Weights of a small GPT-style language model, trained from scratch on English Wikipedia: width 384.
Each number is 128 + 32 x the weight over its row's rms, rounded and kept within 0 to 255. Layers, rows and columns count from 0. Numbers have three digits each. The size before them is the row's rms in percent of the matrix's.

# gate: layer 5 MLP gate, 1024x384, rms 0.0407, rows 806-872, columns 0-63
# up: layer 5 MLP up, 1024x384, rms 0.0404, rows 806-872, columns 0-63
# down: layer 5 MLP down (transposed), 1024x384, rms 0.0352, rows 806-871, columns 0-63
gate806 102:167117121157091147153143168080106169138156092141158106123113071104135154154171122178142122088133093204124123150134132130186162119092099128144161126110147120170113131153121070142178059105122150
up806 094:144137171073132068066121037115097113082156104133136131082077090107075086132040141132135127105082145137101144037115187131130099097115148119151138132097174107126080116111119132124121133112111110
down806 098:073092107135104180194164187147121189154105162152143107144130111129174148122235162152147100085171041146153077154123136153121172173134128047116152141160139092184141188157114119128134107120148174
gate807 098:135205081131096112080180140111131087186120113076143160108120104134088115147148115139135119143115078154173170122157138190113121090160184142118053132092114157200141102081179179141130170133100132
up807 097:191108091126150090127148108126095155163053127131169117155102099111142143127149128136103181132136136120145146155120157073152166168137121137148172126153138158163120146143112123163118142127116113
down807 099:092175145119105196151114144127159141125166149149155162124136134153068129108164107108145173145097118139119164097181128147130134122150174130129068133121138108139167138176105153122127176110106159
gate808 099:154146127164123098153107135125142097162109152098171095123023062157121155106101098105082115186111177119153075089109183167078127129116155132078177159117164128171128141107145150092100133159125085
up808 105:114141188180101153187079116128121146144173197143151159099122095135142118175078177116156128178132190081132095116138139143098130182123127159094116138114136128115115118134131161099120157164217062
down808 105:070122133103145176125173073111103148148102101168130220136148184100112098157109161166171155166145137166142186138209113120126106120094097113127074115168133095121083139122133052131156144157150158
gate809 090:112114146171130160143134138117146078080084200135121081128126167135128129094133136126138140110122149142160121147158156184118115113184140134066113111145133095175130156127108079119094194181155083
up809 090:114117056066131136137168091113102172118154113102156157117083151109122135097144115101135154059121158142142085123107177150094144132141155117174071077111117129075146171110120071068139096109176167
down809 094:160075142135125102143149109108175092164135114167069123142168077132116109119092109174148071198124157121160206143168198164175141103183116119065160104117109091164114146117070123128127196106133114
gate810 102:116126151158154121129099145102152140114150095120151150091122183135130126103118163126097219117088140162095142123130114188075072151140165121159109151188093137187153156144068089151131161195169125
up810 098:126112170110148105167118135136129114091101138155135095097117173105100140108100090116101101150133127147051100106182145110186119109103153151049106096120156049178159170107164175115137135129145173
down810 104:155115155068161151124151093168116149090137083168133111159159094141095086161130091143151118119148094092105153126075107148180114137095073106146098133102133120014080103102158123116129093100134155
gate811 105:127115158137123104108215084102117097094108149127173124106135155133092087127135193084113171170135184134073098138109156188149073090142131121120128161123142164111165128121131129150102168110104116
up811 102:171077120127165127164134089179096131119142118135103101097140120123107152174158139099135119152144081152187064125143107108154111111130163112111113136147142152115150075134149096135121156174151160
down811 104:086161113116120097130161126193072098144121153124102143151187190173126154153171168151129127121107119108100158144125076101136140150130106054176166134104129146193102120110098117188135086105118126
gate812 096:161195141095152173107158093093089137150136158147178162131122090095150050099140154097199100134107126162101160137084110157172104098138173137113076128191164164150079111075180124112110143125132119
up812 099:143140080137123165164108115168168146167153114164117108099170124103187056147157085075146089140125138127172122130186106128128118107140110178088123139171131132108095098160160101156171090121156121
down812 099:171121128130096117135144172139168164129140106159065063119093128149157144108171087125089116174114139159117086149138142175117172131118122123146156124102137107184137116164103087135093077107128165
gate813 105:147110138113085131089167106146082146108139147118159147100094126086079058118104145145188103164102144110120178125115148155091120164131149067169155165145136144163073113133119149131105178142106100
up813 109:145149131127135160124152170111094146183139090081182126108134119098062080122115085097142113154084150074107156168109179173132100160174142124170127141188132117155105088172194168137117224086130145
down813 100:051166072124175153153129154105178104113105100145107180188106073149135154098141159172103166161111102117144114128143095156097055151144094101136135126159123077160084159115149104128108129152126132
gate814 109:199095137119095111120127100155162203123130095184114142137135133117202110134190127118141145161188150087126158145049166121128106113109149130157102129100127135163105126142147106132145111155099125
up814 103:177102046175164074165079100156111127093134099147151150130158128117091133139115094141125168133114169148154114104125179123111221132146122115155100249124095155113146117175125074115148142149159135
down814 102:128115154134108150136123152105100146105164139111088144206065095133186124154103107156144098089177162154161153077160112083137124153093150189093099139097164198101105118154127101124050076143188151
gate815 098:170132129148044117125162157149168107181154091117157081103100108083087138063170123082140092148155076107129122125122196156106127116136204126141104194098130117131139146128095111126128124188135087
up815 098:122150123102121125162117121133110122118130137195128102108125125183123107115144166152167083097153168134078109182196139121152124139054100072122169114135150117124108190112130125131130117099109155
down815 098:120160110138083102122191135181202158165136099096144097086095193087101140116134089109118134138107121137110071109138203144167141111140131132177136211155081108136152118160126106171185138134182119
gate816 101:097152125125159078076120168158140080121142094113184137060090119109108114125075173142143113160078126164073127171111129154108098107099087147150142184096098120112179161081090140104116108135120117
up816 096:106164138132173146114111148130127143125143103098150098140119110159193099164136055147201119143100074134143096107110111103075115132120155161124153172094129060159160158116132172134111180119116095
down816 099:155128033109118112149126093105146077103126108167142178104131100165086077093164126146135064129167126139112123191130151184127107120118100129116135094148151138153069133162060120193161124201129127
gate817 088:136185162120123126170108148118123140115112122057068120114096119169104112116119127025119125149077148120083091161126083136138129067159150149184081160148117167130126090135125157129102107116131145
up817 085:154148130136188118101122153140174151138115130141154088144075092098106145158175095113122124118133113087164145119106126149106169022151102178121113140091110124179146161124122094143103119176149143
down817 089:132076100115127136152121138124138078115136154201179178100165130079138120112151139186135106148169093162112173134136143140136091179113086103121115053126104083110109183108123135126165121123145094
gate818 103:160120166142129117122103106137133064051116093110129118097142146123121111118081140114142097168184079132097132125170144168111037116103105122113177175152184057160186178118088069110075118138096122
up818 106:103115141154159101124136164151173057066196148078108183089186137154110131138087161115116178159109118142130128118139129094139103163143140132173194138147116110141146125123144101125214118143095160
down818 107:098134111090140107146144142143080089170171137097181170135141103138165065151102103184154158118104125136189102158096102132154130157134162107129119051109132087163086154154187161122245130151145157
gate819 097:127127176063189137107188125109087107156158109129130137101128087102110124134122074090155149117104091156115070102142081158085181169130125157113103137133141079146119149117167129120133147135123113
up819 099:153148073162081127133164084132100162105086120146130136092119104175113085118095127119114152154183174141154152223095185144132132116115093107135120111108104162118135121088139140122083122094139114
down819 097:101107156125186135127174121160147076155124108122116155064124111109136110111094024098143192160128096136134108166145121185092159176124135135103147113101104107134118116121179107093109126150093123
gate820 095:136164114077123159100200078133123168133143145202130088129053091222091203153182101120147023067133208185058096148138107097160193102120126091149090083122146082125117134121110077117101154163164146
up820 093:174109143138142086189083128108115164164145122173170128148135171108141149119101164129106185179127201090099146181065131123184123156073144095148154171123107153128135127091170133145152169112126107
down820 097:139115152072132161150114144132156108172161164169092177090041073167101143095132136100140090115156169169077104148162167082142148097123144131115120072126109108101120104166111142057152149131140187
gate821 110:170188133141124140134103108156116112052161101110132100082082152127163105110097096155145110095091060197157128110177149162157111118115106095149103133115180047072116144103129131119081058178050174
up821 112:113125116145171139119162148121104172110115157154128143160155063080121070118056112095114112094181102145109087144117146138163179169083086111153147114104130133100091114084113167101116107120149077
down821 108:165128113151168179082103101107133127087119100146190128126089173150134143150065086123144088149166094161135161114159153168099143069131126097140209138142125126084164148200155126112061137120097101
gate822 096:119104182099119097114100131102103123088102173145072148120179103092167116121113140104150068100140074142136077174131188119109176084084137075135108104143161091089136174113108103181144182093091087
up822 095:133116113144155165133131181138114116103136091156125113164096124117131145066111187144075150109105121147104077121167057152108159118079093097140151081080101100157105134115116200144124097147118134
down822 097:158135138114071085154144105145105143079133196097123156106181055139184144120163046072143044146150110163118121092121167144170118134097159144132105139135147144098187130080111127193149122100108148
gate823 096:179144097113124170146143144139143127150166148143143138154155070172094115123099056108150119103162126106147139136099171123143137119153204121034162103161112108070128094138167170162126136127107118
up823 097:116140144182191149138157064144111104129112072137101100092071144098122148134120167113083126146097148096080101100128109107053141087140133109149079118115133127102173094058194073059165156169091120
down823 097:165105126151116093091111151139168124166128181099139121115149062150149117165107080125088130162132115100116124181101152082121168154122182116090112166130077117101201108118076159169099057114083181
gate824 099:156149145084134108099125053182075081108120134113134047118094114082124122117142169172159163123104166119083164160105167142146107140091141101086180135113171118123096174112083048109111103136128095
up824 093:139094140148147093133114112138150160112069115162155121062159137146129156109113150088094152128191128146132096111119054182092132139166124078150101120182166127159119132146209196143123188094058068
down824 095:137156154179155205100103146200108108094093119089123084113109133152138137089154139151183126139103141120133193164104153073169149089148130131094194163129113139143120164115109073147077102171086111
gate825 093:147098133151109129222133078149067092112115141084092114161085151166140102176096166153114144092111104113097160124188065161165128059104113112101063114120135094132148152133108100155114109111101134
up825 103:130075078127114109065175137138175152143142144160159162133146132091124172083143119139203094117125153138170032060076185177137117178146156091212119184170124159123143104087165117115121153107158110
down825 104:108104092173112075165095105146144066152207202085088068176147180138161119147058153151084175114092123143058096087111114152159101106117125128196082145155116146125168057158123127162125158101161129
gate826 093:123152122135066160124112115171090115148180129046157096106179143130066161095140183119100131157117058115113091114116090117094151036152121189143137146208106047162115154144165149140103159178091043
up826 092:081111109121189122162170127114113098098080063200072103133082125152157114124144118143111181144121208095107086173076147136146083177106141108113116133143128140112125167113121052112122154102183120
down826 096:128109122120091123158091095141095099182161144072173116124171140170061169091138157086098107174120055085142126154114094130097138065125137179119168169151120125151065110161150168145149142136110066
gate827 094:130094082131135093183143139085144126137159112133148140117122090127104107140091128085176089132171069150154133107132159124130111057210097169205043184175142106127093122127076158136155134173074136
up827 093:132094157163151125099169031106076183110109120113172114091103125187156160102152190153098150095108074074038112105115141120045117091036131121080106051184099086049121102156097117137079166057105125
down827 096:118016070129174113126133088051130104109166115131139136133119085163113123155134117122156058081170077172165120128109175069140107084139069136129117144202109115142109088128090119163170126163089119
gate828 098:122095109185163085123151146168117155128060113179118114106060138133122140121163110127115125155124177106091113183126142100141127115126175089096151103139158118129093064120145150107064149104149115
up828 103:105155162135150141134112119099087158145104153153110175123136172151137084147076075084161115128149131068107171138158123101108139146178114118119152118134098107081201123183112091148145127084116131
down828 103:125117174098108151107097125116188168087115109089149117165137183100070161204116113122142116132080066141212129106133131145137075172108147138180112122172099162146142130109108101126156134157122193
gate829 102:148133169116114139149150093154092125067134072109146175101118091092158138150130097105114146139084094100089150118140121153119130117146126133094120135139166137113078106118121151107123153108139143
up829 106:120157089151147158081104110193137109158152136138117158156130163166118150131146090173091136080182153085193040093136112102074169176132180141116120123132117093135090064162127141162091129096152108
down829 107:129158126146141130112180113146151143115118134133114103154139113206093154063150109149097108152169170154154107074082125140088157051160121121180120151114165127112150099193151168100136127159071100
gate830 091:126120114104178157125166146091068149099172083122106126114079171097105115080118096121167122123099118138093111128121110142136120163116110114158111104143155121164126100155087168121128094106152085
up830 098:059170138156189188098135158115137119107162111109086149117155152098147157123120116147174109175097119150169143161108080111146124122148076148078125052118096083137139124171152108178143142165112103
down830 098:103133118147078098156122125142225074124126220164105167148173102166187178152127153071094143138143142122148168124170157154135112125144116124101153108151117133106112193110143115151146130163109138
gate831 094:106088119104088122091087103167079133121142080118148082088131098123057151109185121134161081108133146153126116132151141097112130185116094180129143108136154086124106123102107094154115131172132118
up831 097:093124098084104147065137143131090095148175100110084149140122209076074102106176154224136128058125124168131115197093158109087107119151137104118131087105084091040128142154130140167153118107120141
down831 098:133136131118156120147126131111216107138126209136132169136152093154194106100029101094103186174109133124073152129052127166126134106102161092107093155120109166133163175138132148074149111090145109
gate832 097:131117144149119126054139103126119128193119168100187114119086085101135115127131128113138127138105111179129172091163097154076125121126080090118113123151156128173119111050097218035075108130091094
up832 104:138144115107126088215148131069095153145144106132120093156122122126126112103069133133142104133151161177097087104086166124121132082120189164164074146122160087116137119119180110145125150112096126
down832 085:141122122145140114138144102099034161148139134134151099102145085086129141134100113097148155124181109141128146073146126134115116128172148146119077135178155061136148154120129140158117156109091123
gate833 103:158072183070129090102117124127089106043118147157118175170126145147090110098154187091174176133129104114102132165135150165130062166146118123165161118191123123166141147140128091111180125125089107
up833 106:135192110119158135148142176138150176145154139085146078142144119100158114112066109148101104188165114186085116134120189093117141085077150084062095155122166145030158124145148163105103101093153141
down833 106:116132153081136086144113157132146107067188136112100134127138133144149150093110190107152183143117085137058114087105147092111120149117141121075153149121206124103188148132136087140118119076115115
gate834 103:108157157145168119121120162123136144123111083126111143120122177129116176133122112106161095136191152095152153110145081128155121084255138098159127173137159119076169100163148133124171137142144160
up834 093:156125117135109154147129135147144125108094169164103096111201218176221122134115166111074140150109118104153107054134130101121173150133068129089109096072127154111092146145134148114141046127105155
down834 099:104138178108143077096127129096127103157154084140137142150070074084057116104155109158149142120154157119125137156130164124157130080127168132159198148172137125186164130097120140158127204121151140
gate835 103:116118138133149115143108131155181070145102085121132174131110101143100083130107133087122123149143162139104151138137128154120127150077162135089142192080093107161154151119075081154078152184200142
up835 097:112095091119124144117114174053139110089081087132134169148163152100121119131130158106092214172123123130132131144119129115095132118121153144175121171138137130058164161150140146104124111150181123
down835 096:138095142112120104160163108156090116123108180155106112112129151123163210125106076126139104149163051132127125111170122142151187152183124106066101063134171168184071111148151122102117139133115124
gate836 113:151124067104158097146135139134069084107091165111101088134100094167114153144132125152189098081148127093102127189131142146177127047094160066074095078109170101083144155114156135120092157135096106
up836 112:114118152176096174118074063107138182168161109157113148144208127091110092110068139079114113159078157157116136118104091110074131174158134175155116076117101112187073149122126056148135112095171147
down836 111:098149115137135061134124167097170137143172115163171108190168138078098102132087156140127119168082135126105128100105080126134137154156142143137066123113051097129135143077162145156098074122163084
gate837 105:115098109144118155108161141067075121129084079076123160124120092124053154175147174156132130151072105155140149068129097152121079119134116125178128129127121136172137124092116112078137133153131104
up837 102:141138156110195111160096139133127083071136091061058113117140145103141163145132140169088239167061141075080112132133093075152112162127093146113114136166102117021132140128124106155148077088191111
down837 107:127167183146128149093105132121140183160120137151091255090111127070136100106132104126140163117142092100117062098127150109140073087131163162069170111132129115145056050120184100085057086082129185
gate838 099:129127102130151129161059079131104087159117178104130129193109112115193182105145118191156159152113184058109050094104094173124116079139065139128144133146124181093073119112097150160087136107138125
up838 095:185118126122130137119126083137119169108140173092117134079112091116089069106089162162166152121153122151136099127174158154125106077066131144120121138109104066110131133145131161146142146144134147
down838 099:080112177107124086160094082115143092139087136163152119139116164157152190112130161132139114119137149072181086094080074144135143096186068122066116122096088114129122081100086161131085159158093096
gate839 100:103123110172175139109148163188133131137140126106157080195118078139127070123113132128163090121130129153164174109124130150108136129075130146112158149114165089159146115105155136065094106209122103
up839 104:109151103138120138099128122152171144122159131181115144119135061098090123205137116157122140138120151155206123169124132141116144109107104192092136182117122138151082114124143131085099126169195149
down839 100:114169079140113180092131108116135144129111152131111178059101151156072198169127088128118142159135089179160076083162118102130164128178123138131119122153141143158121145141164094132130123101142143
gate840 103:139141163145112149088172117215068128134099081101125090117086111119178096104146165154143125136120089106126123057143139156133074166162143092083166147161162134115141165111134160089116177135105139
up840 099:158152122221157170087114116181111170160103101085140119103129131123151148141126105099161150192119131085132032089159182162111154151165148093104153111123139135175165110124228117083113117150126155
down840 096:132119148145110159165112074140127159140110159143164141148138122139153134106105149095120149075061132116110096144145126155148113143122078115120152149156086180180077103120134054157133094115171135
gate841 110:138056159113119085102192096108117121126119095138073157146122146109117151110157172137129124147160117050130122158064161114184106103080139113113113112141167141116123163099132138108131148101180101
up841 109:116101104104081079115130115136142130097090151177147136083113089162133182112107099066076128144063163078143136129144173128117160121166122128182115136129135048183159152131120144090137163096164132
down841 110:091104139114159120167149066191118076108163184156082177077145132147144119188054112130073146142123076178126109110135135107155126181117147179131151116137089110128129153137195095115098085069159140
gate842 102:138041123112083026152115098149096122104139105134150106084141065087110155124153154062157124143115103061122118134128147149105100125150132120118092096169121163136139117088101066032138132168082061
up842 109:119129110150176118106165181085120122137053161153136159157168169193170115143152077183162136137119135161133130137103133132105147159124122171143110158092145108156099125094158150136090094140155182
down842 106:060087081158177102143133125143119076139106167166138111082174126174132149143153097088164118127136081082131154111091149126142114073082125144107055178099112151166095130147129114123102097133115137
gate843 096:131116173152132112099136136202144081160153170153109135060139101113107156134098160101091129195106131085082116104144117079077212179122164169128151160167117174113148122143105083132109158123154055
up843 089:155057173102099107096143078176143089131144120145128048112126120151155094111137128088125110079155074124153131156177133142085075147127131119095133136173143132099128140188070047165128095145110096
down843 092:114187102166155140155143150091128152135100142106130145151163150097104175159124098169158119182113188140110126093068138108155142111101155110167100114090118126200157089059198216090142152094122121
gate844 106:126117140139166129135119086142069128078101127078088140124118132099127112158085162123125114129097151083084115082120109166095097093041122074124107140160137103133140167094071152137071154137167098
up844 117:138117118170127085163108160056133111154164127152167119046082123092157153114101096155102080158147148111189139176148139130111046148156069102146155129104090073129122118163156121123106158141123136
down844 106:163118157121081107100127089071160105197171095142178129051163121110119205128194103128108099150103077133144182094104183113135091145130112116116157145124124102086073105135110123135120138142124141
gate845 104:190090150115118137122149131146152149134117136140194170164073094112100076059157145101105110137162116098151148177085117152088110092153091109207139115126139064142136086116165164135143174133145104
up845 103:138138082100155172159138157156102117097130176121091115135189136129157149145160146145073151141087166156128088116125134092097132136122151144149071125088168117123086196109026107098090141124180111
down845 103:119141114129159140120135137142098089099121109113156161166154130096161096137124149145108124148109162133109117168083107090123146097157124111171136127036146107136147160100118108109132153149133153
gate846 098:162074141099113134102166146163174134092157137144130140091133107121155092162109206098097099109135087128132139116149124179123101168128074112066185116140157151124107117127073105129102062127142109
up846 095:110143126151138170140144145152058127104124141123118085103123078146178114098136086128144135131164100107179116105133072128148125107115172098120131153143141147147086126135139109117072146172069173
down846 098:090104114106085134106153143112147106162114122167086170159103152119114174153159141137091093120154162119136104136145112131107133174174161099089101102179130129127006106137108131086127134098106087
gate847 102:143122169135100107155138118073161121147038128160178122171114151106142162105079110062103080064147143162213169193143131154116086090152189086141058111103155139140143095092129118134096171084113197
up847 096:134106081110107168157119172158132051082189169130110165147114160142109100164155090164079146150152171146154146104152104109110108081118197150104137120125115182135134031160144116144117095140108123
down847 101:025117099189137124091144161193110155186156124127123101119122125167145070087081155147175101122120065127081103072115140120121165165069127123117172165200142105087119159162137131089139113127128111
gate848 103:141071151131109128108170116150204140073089125125142138105094102110110104111101086098164161180139120146181160156153139169143132223118140122130098129105161108131135105120102076033117138176139131
up848 111:175053116131107151065149171162197135100135134106136117171134153115099127114147086088122112162142068128224153112159150156120128160167130123110119148132124149138135090087136098082102125175136114
down848 107:156082114132146140066113099097121130138184114144157058149158172105099100138113104091114121096103096075173177091119126098070132106162074155120149107136092179124087110065180101150136135158162117
gate849 100:147115084117182162095089175089126145132128106073109152109133086106124105082114141100140189144108132126113090142160133125074116159117112151167142089123146172055134120107076088118119147172138094
up849 101:155117153140154138105156086129087169164118174193170167133112073141164090102128090119175129112136119093074058128122163102164128180085183088071152128115106088070111116144132141117115159063135121
down849 104:123108144149163130076111183077145071164075147159125138118131097193101081122128102139162164073136161125100125137077121094124114150092235096113146089140137143101200116102139188122169124100113122
gate850 098:131111185096112153163115111149143103047112117149158135129092089129147128125195181108088149190126169139139095097124167146098077161132127075148183089139192181119151125092113147116098111112057123
up850 113:083133232164093126153052173102095076104095093110145117144147111097132115146155197101079140151096133136134120115126167131100059164121119130151176095102135135145125133091148165135101138173082171
down850 101:048144136156074189115097169061126055127055108132104151182151160089080057141152146129048153157127097139119114126114161108102093150141099160125138123096124123133101123138164150117108135148117131
gate851 098:133147123108151187136150121171151143152065153147130152144156137162173161151103063098166154134122210220155110166147090131110205160111117154100175062130064138132132114124137124136078088105127166
up851 092:160060157135145135146142129122106144151152177079088136087110135147166154092145116144117127088112156127039122151177127093173171115110082071129140090090119120099144182097068095182131112126108155
down851 096:105144116153085127167072154216139162123074104115153134132130129146163144152161143114164119114176047155193087129133081158088084124111136160143116172150169107156180096113121103103113088130134144
gate852 095:101129152138117134100119085158144125121143151142145158174135118126127185098202153118133107096118150107176076087179122182170103148120084073129135121154114150168115162068141124104146072095108128
up852 099:169153136121091134127179138096113154128132088120119096119113101121148101155097076117152123165088116096153138146069136116128173070170141098098121169057147121107155112158153147126135165163143127
down852 104:060130185141104137072147108162165190108113159154162116157090126100130151154162133119169137170166091085131113111123141129132137106103150115135125181113095104139077141097118188128132111089064113
gate853 109:174103119144170165129157083175146120117156143099117115151072140086124141091152122160113174084097125170107119099132074142053158137111141143126155096121119087123119174115140074055092089100153144
up853 099:124152116101253145124083138179108114076213145123126127127119121097111093141120146158123147040102111123094114087103126118092181153178073116141169069170139106068143177131182107111134119118104070
down853 092:169125149092079099167142136074086123184074126139096169093173166154126111125127120125107114159139150130159121181118159197191064157133131094193146163094123098165143103150115112159131151190136139
gate854 100:098163098107107084127115172119096149105109148152156086079120099193105155122183048085179089106075102089123137090142130159171076178172105145153112152120122046176182112128155121145163109136133126
up854 097:121140178071133145101098170158175105091099185196080117165145138224158112108131125072126157157124118135123194097083116109130132145143119103098106091090140090151115111138097121143102187150116092
down854 098:102143096203140110157170150147130152153134110102092177147163069063110131099076158153108123122106100062113099191137147118126105088130099108188140169191090188090117104092144121117125093142123130
gate855 106:122179130116061093114093118117078119086168154092110096157122087163131151080130123146235025092145141162156107077152146151168134132061124087131103154121202114117069195062105154093145112145113149
up855 102:106158078104097155131091098117133077095095144089071100106172152180086165089020131103147095084073167134182099091119102115109097120124116158107139106168109170113119090151155129136116098173119160
down855 102:089083083100149157149124133138158125161174000108142137120140126077135073145134095097103146131163159126068181136113098066083162121098129110077111160106163090097105076124120117102123119113107147
gate856 105:102152112141209105121139079087032107106124051136098132142065121167105159085101226155093081119122199152097159148107124149105134102182118143121117092140110120088204124148152099122096160099148133
up856 104:114098071143163104128133084103164115159162065129160075116149112095084108152106162098109121102133117165151073099132113098127159100088154145058157061136093108070131118097197172134108181157072147
down856 106:087123102107153166134070133065161152156153140118177110153154118178168139104134069035151133159124125138141141096137111125082161119121110104160132124162113123111152173165151112119157117119209158
gate857 093:121081123092099096147129093181155138158093112140094165170112149145151123081176176154090142142141127196111107104178170130114157144135108146094120150172125153147121100123158096144141116150157150
up857 088:096124115110136143091137065170180103177137139148125184156238137129100117117132161106150083080134131107104108133121144109096132191114094158083095105187077140079105156095136180103083117128094105
down857 092:156122105176134141112143199102104123103092085119099073115059111141128137142103106108125167160115127093186176132081120099134135098129180107155162127128145091146166121187126081116129142080126117
gate858 105:153116207079075106121128173160135150123115095177141081156143129158160114087150084132131124158141070116160132176131130120143157156105110074095152131116138108106111135129117134101127076138085171
up858 101:107098178140119120151149124130126171112101126062133121120083116129136101126114119129163163108093135126128124157102085128135103126078124112055106125110159085139145149120054101194152122171142165
down858 103:159207089149142082123129181126170163176129093143140145152124145137160143124114111147091133125137182096156140142129151113133148157133101130154165172076070144151179132094107146086149106141094119
gate859 097:142121149092113090061126141155120105127131136163086137126164118159167109132143163117194134111152160116163093053120131140160128145117160151150126154163161176129152185132100167086078151090144071
up859 093:136161149172164115141172035165110145149106172106099117175127093123113150135132148091108084169183134111051086156124143141126126143068176042056071148112119102133136182098153145117112146118159071
down859 096:130119159098123113079101140135099166109183103121083061132150135159126149143199162163157147130129146165140138063136099120181122159077125141126119103115164179139115147105186194147092125111098070
gate860 102:150105159169144074100100097094112116141115198103087167139111105118196095143118133175169138145119143075122153137117106175129141131105148101146138151117117190146139186054116155057116141157189126
up860 108:125157114120151131104141144172096122155125132046120103135097097145109098141121199164074131182122119107101104157165085147109113115107084146137151110161129144122122193109084171138101150151109154
down860 106:138123118120105188091146127147098152095140071117169098152094114075071122129184144129139131120120138120091121140139167100094085103150149105115104136113106117158104103111132152109116136171102153
gate861 108:123181129139116154129144122199112141136151077106108100113160091095154103130122108145131068071100112115096131093166177144103161151133113094114178113150143059159166083049112130090119156142093132
up861 107:119179158147124113105157137114141151085104083107123119153135140137072118080111101098165063194179146135169157108115141126146127098154175093151081133115129161074084116160164094107111151152089169
down861 109:125166107131096123133140139124178172128126119099113093168120075118089061116133113130162084167168110161170131086151092123115128153154159135180134148067147121077047137079120132119105080154144110
gate862 098:116089193157120108068164102109186131107106139139163147124084126114156132100085183119140106168119061160099087171136124120136132108194136145125174121147125120147081088095138163136140095165203140
up862 098:107115102142091127162061166114203103119147143135150140126066165101081072161175109104146176132112141090101108149118140152077132123168137086085133118160083113128111156128157140177064148148187135
down862 104:107132072145101160092147092111159129036149083123100171128111118162125191104157120118139096144150170126120136097132130149159105125143130132153188175105132090109087218117120101140072137188125195
gate863 093:109190095060098109176177115123114152105136092170119142075116141104127137107133074148087133125140133092163097134168131152093099130073126131116104116168133159115093157056178149149101152097142157
up863 099:150190100119125121177145116176123185152133154113074095128136178094154130162163131172101119091223115138179123086199068112112187151106095172132157138115098154076163134140113167146111078136139108
down863 096:123095169163175153090117140156145114126111101090104114186101075133125092175115172133151133155114135150126162102082108153120145101157146087104149139093141144100158121196079131112124101103076125
gate864 104:120073142137103095138145139146130150098088129141155133113118152097073098128144111096082118176131070071153114131103145125103105105123098092069162162120132091102146123139172140096110138161144064
up864 105:111077136110141156127137134167100133129073102183181129171164140099151104084123157060101129175149123106079107069120148143081093202170207098136157159097170154100088141109148186130145164096151067
down864 107:113051137149104127108148210185133099098081173120130169080092193126147117147126157079116118182090090079119103081084134122155097138117176103086201139145123134091131129170141140140110138160076109
gate865 095:135145219174084174128140155106176116171139141128106072107149118132173124098117138050107048151115102105139138147162160110153107110170163125076114138141182160109113116100142166153148142132090098
up865 092:141129157131084127151104180099156120111122156121123141127119152130095188115164158163120065129167094142105149188104123097145180038188134166078101097160115131185170080112056049126113104102085128
down865 095:129140109115192121135157048148118125120104114146134171128127084096187096122075118120166212066146094143171131086125104148060090146158084068149170109134173128098120187137161163135114104121164141
gate866 099:159145160105070163202117165091152176078130098180171121156131154128136086072168138116097175131167103108097203167125143161081084081159139111150118142144128102139157149151132102109110116105147120
up866 100:136074119204159128088168088108158136092091105104109156155122087084118154111103161107130110124162141104164147086125143090145181078060121122119122132066127133077117073117142090158103143205121095
down866 105:099131114143142141133168143133187146092073144198119189177120106129133101153133121098120150102141148071119166137129138107126146077131091068064138123115134171103164134105185144109055157163157107
gate867 103:129136095108153116194119150112128125058108028126118095136089122111084136159136166115041154105143101169079090074174176189122103122176102156100068079158146134125138122099110129158104093117098104
up867 104:111134136162190136184121143084087110120146097096145097065162117090141101158056171135081122128102095153119139085129063153081153186136169128134142152181147079102137070098111169140154154132131132
down867 102:140127179112094161109150158192109162110100137146163097117175115189117151074124093136148211098100097178148079102140170109141125151155081109130113098130117193144094103165126126134093049109130142
gate868 096:168179146143161122151148107052132147132161183084138082146142125120093100143098175141153142130094141197128146136145131123171082091143155159155151120120154138178108184110076151149145142160156172
up868 093:076162114138098148123103179143111143114109166155178146122190134148163175149127108145135119167165136155111160178107118097151149107178147128124169091119100129144120166156118117143136099174084113
down868 097:153123130160128114143130074086137138166120128113113145139055139126104115108117101070141145091066146059164102125131154112112112160106145109101052165167125107167167057084153164143146156078130219
gate869 108:163109129120082143096121145151071108161134151097120155136108033141134131111101098106193092163068199155186171188065195172131137116080143096151136141076182129190108104073136132136130148094149122
up869 117:122116115147094154180127132158109178130117115170109130176142155175159134165119121161124186105174098113112094113110156105147085130105068163135167040138142129087129115130109072092167103145082153
down869 111:103136116150078117118128128157095156160110125099086116137144126144142147091084098111140118084099131116167071169126117113121087144130095182129203130110176127137122076122118136096192100119126138
gate870 095:115150069100148123121128100116092085137117127175156137106139094212107126148106133150131100088138135111167149125108102191142094144071132169086112118201196111169087128125115134136098154085173138
up870 096:109111113086103113092155056139131084115106093147106094137098137145117123140122122131052226203117133122100125174174132111128127102157233103096139116090159154159092156121167095150113113134129145
down870 097:127201097138146115158101137126151086137079114178134130070114103212127117112149153158134079068118103056145097136146150159165138129114069112085171115112137115146129124156110144111115142147161106
gate871 097:121075129132126191159188099154045144078120144111181105101160140096116178128124152126176083120120119074115094148158189133105133126115161096115154108162164086160096126103149171101110102153132113
up871 088:107095132133115163156102114150077184117113108137195142132141129074148131120118092108191111167108086102133162111115184094103143127147103109137137097120126091079065096108123204132114157169163126
down871 094:090140092128110119112093098105180156151071130116142174140120141112092129147109051122130149181106110168139152107096128113164158137202091130178122122096114144063113107160123180117146141125163113
gate872 101:148119173149124141112139056138126113060157195184130094173105119160132152079165188129186102056147075157142148110110163128163173097106107089190173096110154117103075089122142146102134141121113169
up872 103:150172073128108080138161156116069128169109134124120150125121142101088125154131144089052142226112178134113141066096155120122117093136145179120099173094118139174124197120181152166142193128199059